From a checkpoint of a small transformer trained on Wikipedia.
Size: 11 layers, vocabulary 2048, 0.673M parameters.
Architecture: LayerNorm before each block, no biases in attention or MLP, tied embeddings.
Training: a variant of Muon for these matrices, 3330 steps.
Each number is 500 + 25 x the weight over its row's rms, rounded and kept within 0 to 999. Layers, rows and columns count from 0. Numbers have three digits each. The size before them is the row's rms in percent of the matrix's.

# down: layer 4 MLP down (transposed), 256x64, rms 0.116, rows 124-170, columns 0-63
# up: layer 4 MLP up, 256x64, rms 0.168, rows 125-170, columns 0-63
down124 103:535522527503499509480518548507485499534478521526485499551525552488466527494490489487496478503505457465499450508485487497513518481514545492523515488442503447543509466472486500463506483500486493
up125 103:476494508529511501521499522500511471489495504514535497540496521526466456474485481494481491496538525496575534494499479486505514519461525438498454486525518482500485480478511520489549527468459497
down125 109:477525499453490533503489486523486497538471514495549555509461459553512500482500512540478477499506496494491487488512487489506496477510540508518497576481515486485504501479504450482540517513474475
up126 085:500511511480479493486472519517520446488510518491452493516490549549490528536525462521476518567529479506495458497513517481528501505483482453486509485486438499521489482523522511510509510492496533
down126 108:498485512524525526502521464517496515488485502514525499470510492487475497496484505473507484442515507543497522463483495507489496499506489491546433507525529516550475500474505550520424528531486491
up127 086:521455529470515498487536485505519503519518495518486485516467454504505496507504490505502547530478483476552519537477490491507508501490440499536514533478543477458500532499511507482423493501495512
down127 111:492484477498507519519484518509427482497499532489496496483531521526479500512530497481499524487476530547428521448490520525511454454533510495490521509494484550501513473493494512489522473489535515
up128 105:490520494527530518455514463532540505440484495473553490486493526517494474491513528505499450502500457490516530506513506480486495503516508545496521490470522469506501426485513525534486493504498533
down128 101:506482449471521524548452496493492525505515470524476524486532515553511493544475476496505502495544515559481499498496437506487504490475492471457505503488469485496481527524486513510498519513536479
up129 098:464487531516534502472490501503554490499520507513518470483508487525495501518466490502492516461511522513552502467458505516514463519465490492486495475453503516522493474452566480524546509491512464
down129 105:541466460469504475501522524518501506499474501452467527484503504472520512507525495460546475517442494457488541503505541544496517480499508514502501540506516503504530505541494515489448493508462508
up130 108:480498482554470508494511493448560499527505470508465533494510519497469495503479493486510459489521474481480463539486532519502510508489538503511503521490533525502459462563530500506477489514511462
down130 108:506502542447511488480472536488481545473486520520486464487503497497520520512480514536520491519451522509574524523526465498502483494464534503505500486502495519517497533453473487481484516469461482
up131 102:495491498496527537497532480481487495511541464511489534509500501481512491507494472529538509478541508514502476487500505508504536495481493527521584495502451486519491466487450473501514444500444499
down131 109:500490500537462479496480472561520521520449503534497499470516446502489525499459489506473566475503519502494511538516505451509501490455518487500513527492530504507475520523516531504477485473510480
up132 005:484553485502536507488482524500499469496487466480501512440462510503492441540524460534502491520490498490472475508468520482511473520524461468496477455504497491499458529525531476483493495493458514
down132 001:483472522500472480487490502538486501490517495481478477490518505526482510482459524469465484445487436485460511496467469479484500451505509482485484492496460509493499478429472503490481495500523451
up133 103:518492474488561473483472522521467536497507467529541457480480470519524532485490477527500453489498499506536538530530512470531483511482518529512530515509508485502477480471462474485504460486510526
down133 104:494464497532481482512463498481497506505494489486503429513486549480525526498534521526532538512524475538484479524496517476466442506514519468501451467486509520487498550525496507527507521495475488
up134 097:549493463495494519485509510517485489479512462539516472484516525456510515496514525505511506507504536535491498455453540494489464504527520496498495490516445482484494487497547510544544489484452459
down134 101:465510501460509469510493472488477484516506492445495531525514471532478493509542519477484508494518515474504516498488457499541526511512444501474501587522511529482504519514499468477486506510482537
up135 003:504513479520476501549483488522516489538469470502506450499470453490461497491535480513506477542504475485467507519562514468510509515443481527525465482491494533498523538522524486498509473518504491
down135 001:529514519524519533526519524504546534548537528542520513520521520535514513514520511527526513495534530529530520517506517525503528526530501532511517534531516515530497540521523515514520533533526525
up136 104:574470464492490508513535519503489522505513479516512512516514535478479527501452481462481478498544525476494479492531515509476497536482517502522511452502518546541518485477475496469523473490473469
down136 070:503489498563517523553463479495514528519497495458486466526480491513560469473482466498547532477488488521519489525520503465470531503505515525490488458502511513467483499537509479496502500519468527
up137 103:513499536525446510509482450447533503509508507488509514527488509492456496496474518489478472488535468516483474495493524504471532495474518522569512473536460489535503458536515481478516510498514502
down137 097:482520492514581462463503557514455507490500500471509527505520486492528517510492501506506523488474476525518511463514491507535446503520479528460515501488500508479487494510427526497508500500479521
up138 094:481496511499444482476496521532513476508475443498479531495556530511497516488520480542480533525498467467458520475513528476507469523510526489527531488495475504525551488487479516525526515475503473
down138 118:486494498460566498505451509444523523496538555503497477497504492505524518495480536493489518487568509505507468505492480520499509484480487537519481458486521526506437520514498493510478505480499481
up139 093:475487483510509528494471486465486543498511478496478496522488476494491524529521496487495507455521527550495451487478544536489543515467500489504470525525476475485479468495533449517522541534480525
down139 107:469492475473521457454465516525494465498520506486511507499485518478515525461519524514482506543487515514511444500509479449510481517511525469528538467537517478514485510527504514468486507506556538
up140 113:493485483497514500469513533509501464518507507489467478548501534448513544511463515511501473556524491477513463462524565525521495511491518491480519519458521484507499497500503459515496473453517492
down140 077:499478525520489485515536481543438548535456535456461496507487514490515528450492514474482461509525481515493515535507500497498497486494505503472506480493471498565528512516511528527488479520484491
up141 090:492485471515506494461489541511510521514547501476480462499514514537534474518489487494479461492507494500468503524515496524515499527507513458444516467492457494527513497511572494504546521474460521
down141 107:494513465523513562497497472543482518500466491493527531449546491506488449515548516470478536498456538518499482491491462491537530483495480504507508500512492489484488503508481526506463491541496530
up142 073:510501481469489490520540490521508533540483452523477489465466491541497485474467508495565527506472481517534499501503539470488500515483527510449535482502497455521477518524504519509512517514452512
down142 042:482516515501563474500487514500476475508547546509543508532515514501530485551482504472470454512468512520484468456511452488458492482490507505493486539492482552525515486491483516501494506486527492
up143 107:485457465484482495496470524490514490465498508473518470475491536453507531496529487530540529524524474526504502529510510520486491497512504477470503483462481487538497450521546546537534523503461502
down143 106:509502496524517529495558488527528500487462478491442512506483476496444505513472487473487478527511525461503493499501519457514525536490473489557482527507525524497500479545502455514493478493540512
up144 102:554480463462484490503529482501515509506465481531526520475464492475530475493513521479527540519463452511535477543458487478521497494472523502520460517472514521537533527490503512506474529492503498
down144 103:480465501474476510558492542444491515518494543462521496457517503490516493543495455538486492489485541526493491469531527477507496454548514505499480504518487534487477465529500514500511502501486511
up145 101:512448540452478524533474539448481466510510496499481509476511543518531533520475531501503481507510496504462482518526523500479499531462528463518505540481475501535493483484534497471502464495486503
down145 099:534509463517497516506512501527507508468504475502494454511480515520475521500532506471453533486478478477476474486547503508514493500521528527458472530499462470499502464498523511567501473559501518
up146 110:495503508518477518472474494487494480475530459527510469551501468510509441464482492499475553497511481545508486506488523499530507505481537487513502492562523509514515458517531511509508491466443504
down146 090:459447503495482500508508529534505502531492555469486503492503496488535470434499474506500509477502451518480510503506479554486500529528487509496500574497503535525487497499527492478483514472477522
up147 108:499478506479528509490484525526529531506514470470536481518511495474501449546505550474529489489501471501486475505525489517499482560474440528512489548508482474494501513484490497538472469474531508
down147 069:494509501503524521472517532523487505479516472450550548524500504494509523499486481490504506542501485519518474512458547499504500445480520469521515479496497482508478491498481488431473529561490479
up148 103:552531512550543534480527456527524517481529475485513505495508473457500486548473477505491473467489506488531491518502507507461468549497485473514487490467510478515460481465538494505506495502518480
down148 115:515457523532489459544496514470481503530514478492499510536457522492459524498552523504544549506492494464486492520489495502493498465508494510511448460546486505472537526497473476484506504516473511
up149 106:522510517477502529508517523534459483490450471489540478469522456501518495523526484493529466505478522489520475512527515515488500542471488462551495486526450510530449493528501474499529515499471499
down149 100:503484471526442469471460473492530484508531490476477504473531511486484535510476514519472541510481528530505498525519496471516496507455545515496544480499523525471499476556496498511453474504504519
up150 092:464496518505527528507505497538453474497483467532541480478493476511478463528492534466504475482536509464509509480478570507482488503518473541484507485486471531485494518512542473529520497541499489
down150 097:494510504491452494486479499478498508487491498518504492465553472495506548497514514540488504504435517513498485541520478480490474536477523518499492460496466485492450482558549516525529477512522488
up151 108:513499518479526523462483489482520510545508474497505519501523477506515512467471529496504496495450457491536543550512488486518489523481450525503450539508519482485515507485484459542482463472531507
down151 066:528537497492491506489495521537514485522519466494467464485492505495519486506525523457468510511488499519513510458473525498496514473505474496552481537503477516470461491537461439536544510481531532
up152 108:512499470500490538514489437527511453533466492520500515468492505464533494457505490499473527535481492497484463503522520514507488533514475522496509490555524485510500500544475489440498496506513552
down152 058:470472468468490527505484540508443509504462461487515508493536505517524520498527465482543469484521508506504495503488502530482539491551524509542523476477499537525487465543504499499513473462478485
up153 104:479501475495525481508512487510492512479457445507487470522467538507535518478486512513531497526483507528505488504453481511493477480531576511449503529471525507530533493462464499512515474528490496
down153 100:504468516520442527469491546462472473469529517473460518490496535500482512565504501490539547473534510500507495499511500510493507477462452501532528497519475477521499473513500528502513516525484501
up154 102:519487505502504525530543519578525524546504502491509473485502505492499480488518482490484459514475492464485501505513522510454519486535521542483445514487513485527481480510443453481487476502519517
down154 093:541506503533460479488532523478488524495509489496517497451457516504478501489492458493496526464533508521488510483515476491489509486500474484523498519541542483441529557519537536497487488508448511
up155 111:487477519483490486539464508484495496517518503494529490490514527517533504524516491479468526554485501475496495501450481508547524496469503525511489507510429455475503523505484504480547514526434492
down155 106:493487485497512499494475473510459522449520528514512522460474526499504514499513475501495492458482504500547490469517527458494505548514508467538526486509544542498487447493550532491494536473486502
up156 102:499431501522506489524510517489479502520487482471493530522535517523501443523506492484478470518542446493495479519499488472555486499534513494530488556478500513511488503514478497511444470521517482
down156 106:477558517525516480521512487479459498484511498529511464523458500502508524508504493474501482506531529481505502521503503459487463449531510468494544507490501478469489504526507457495480580482518475
up157 108:489465499516491480487529519511525471512528504471491477453459536525504501489486495482525479506464523424490502501538514556479501551477480507464501522486491521514469498515520507541534501485531491
down157 090:526503456529497452490449509554488480542491496485514523553511494477474517528467488529538515504485493515491490496487471457477481523474525519507535504505474520490522487510504462461469485531537495
up158 101:511494514538543499469485506443541507539504474525509533461483529476525534491475474520517457469489499463498464534496495522475499501513507518518472511484547473525513514485485543481517500511485456
down158 103:466493541471459507511524477522462488492519496530492518479555504514438516518513494542464466533541496519502524474497507485521517496502501473522464485530464520498496459489519454464509511494505512
up159 093:485503506512527475529525435536496464511465481454510474546505537512475471510500498463464493526556499526494459499502532517519489488469536491517493526517477489535497488497482517506502479499546475
down159 106:491540517509516499504503520478477503489470542514529536511528519491467536494522497459543472469481487472539486497552493462477497499474521466495510471497512481466500486504516496483505447451550520
up160 103:470508536504506509505531522491529493475526440571511520471513504554508515493497465488518504500463469487499510496489470484457492531518502497477542499471481457521492470458499483516527488508508538
down160 114:506487491468478493530528513489487488498524523493516495465447508491494509502477500479497510456539556524535487504505540491507486444505482529563481482511483491498566525485498496497500453503525470
up161 104:523472507509507469517506466488497537474493459494487515494524523477518545467486447492493541485532491484517505512505473474527525543493482463501478532498456495543514448504484510523504479539544509
down161 122:510470503499489502497464468497515482508509484544479494524487440553469529457523514511505490503476519493516486521468506543521521467435490502493507518539509495483466540517519561482494495508483502
up162 099:480459520477512515482468509494475500504456455533524451520524513518472490499485516491522545527522507515522512502527571497477473496479516495487499476508518494439499483504536465503493494545505537
down162 109:533504545482531510470491497541483481493487470516545569524538522504502474495466520464496479502485457531474463516479466508488478497501475474535469520494478520496512519505469513504469534533502497
up163 105:499442508500480487487498504468472500492529535560466492535552520446510519524514486459500534533458487513544497537479499479506487519506535471495477533497460495500490470491478494500518493510501503
down163 069:516511495497526547455471464485496504530492494499514536496440500547514498505496505480516464479509488502441470456515488547470520471517496543538508519521491521488528476511501501497505480537481466
up164 097:511464470532502481445546476510508505483492463488484511517519477492528515474515545511496532543521496494543513452489492513503484483476546494472464511532451484501552473495517500492539519509505494
down164 086:482487533467546499525465529507502466539485536498493488498473560482483514486509483497521507518479486500461491524526500498501501512472500480469484473503543460521493575468476517512485486534523467
up165 109:505498537530514495512497468522536555495492500516481517503516503445517500492520535485486453472496544519561421533480527475499465468488497492495481495472498494481494522508484524500522490511481490
down165 074:481474569480497505527527503463510470497474484505532477543498538518500500537472450494507510500531489470499549500512532492514529526463484528473516495476486494475474450484541523495492489508470489
up166 110:489477504529515489511495476463513508501521516514490475545526486493522471455490496488480539503464470513531542513478522503504513529459533453491494518502465483515495511460494499565547497499522450
down166 075:469484489459498524540500521534537475520490521526489488504525518491504444499477516512521492470459494499474501508529488542477473528519523507484477493485487493520493526470498521408509515524507539
up167 107:462485502453513523521504521569509493492500482481483491487506526505480489523547559459482505500503490491556510488491531476498510483494523495430495528490526516475477463473487530481501518490485523
down167 144:456502499550530520506497496522478468562577503508496493485529505507503504494495493494514503507537513487507496473521505492484508463488489497504481480510461525481484501496438474534526481441531469
up168 100:494463501484471516518505519511481512477523529478470520520546513512499468490498501478478499484499479494513511492557516504487526554503561471512453468533552486508468492515488518481520445479472513
down168 068:506463509507514505484448521495518503539519528493472524480502517521502483462491496476470472505481543477477510520505530498474530558473523491476518473536514453478503552496456469501537502530502524
up169 106:497457518462434492501501537557529550503508481516478507494520499530529494515498527478454518495511477521509497495486523505493508471521544514529475479531475476521474468465473494498472495534495529
down169 099:494515484508491531454477518526513471547482488445494522482494492509511507512431502496497470512525522472474490454498479491542515498503516503530502524511489522523485511560554452527484501506493485
up170 083:534504536523473470482475484507481512514477490510524522483543518497484477500489473486524545510430498504482460493468467480526489550504483473550482535505501473524522523502548541513511495483500490
down170 094:451492533495516488542527511504490545509491499460498486476522459502515529472514543511513482523525511460508465541536514473516496481487478504531494464471497523493461441489487487472483501519545488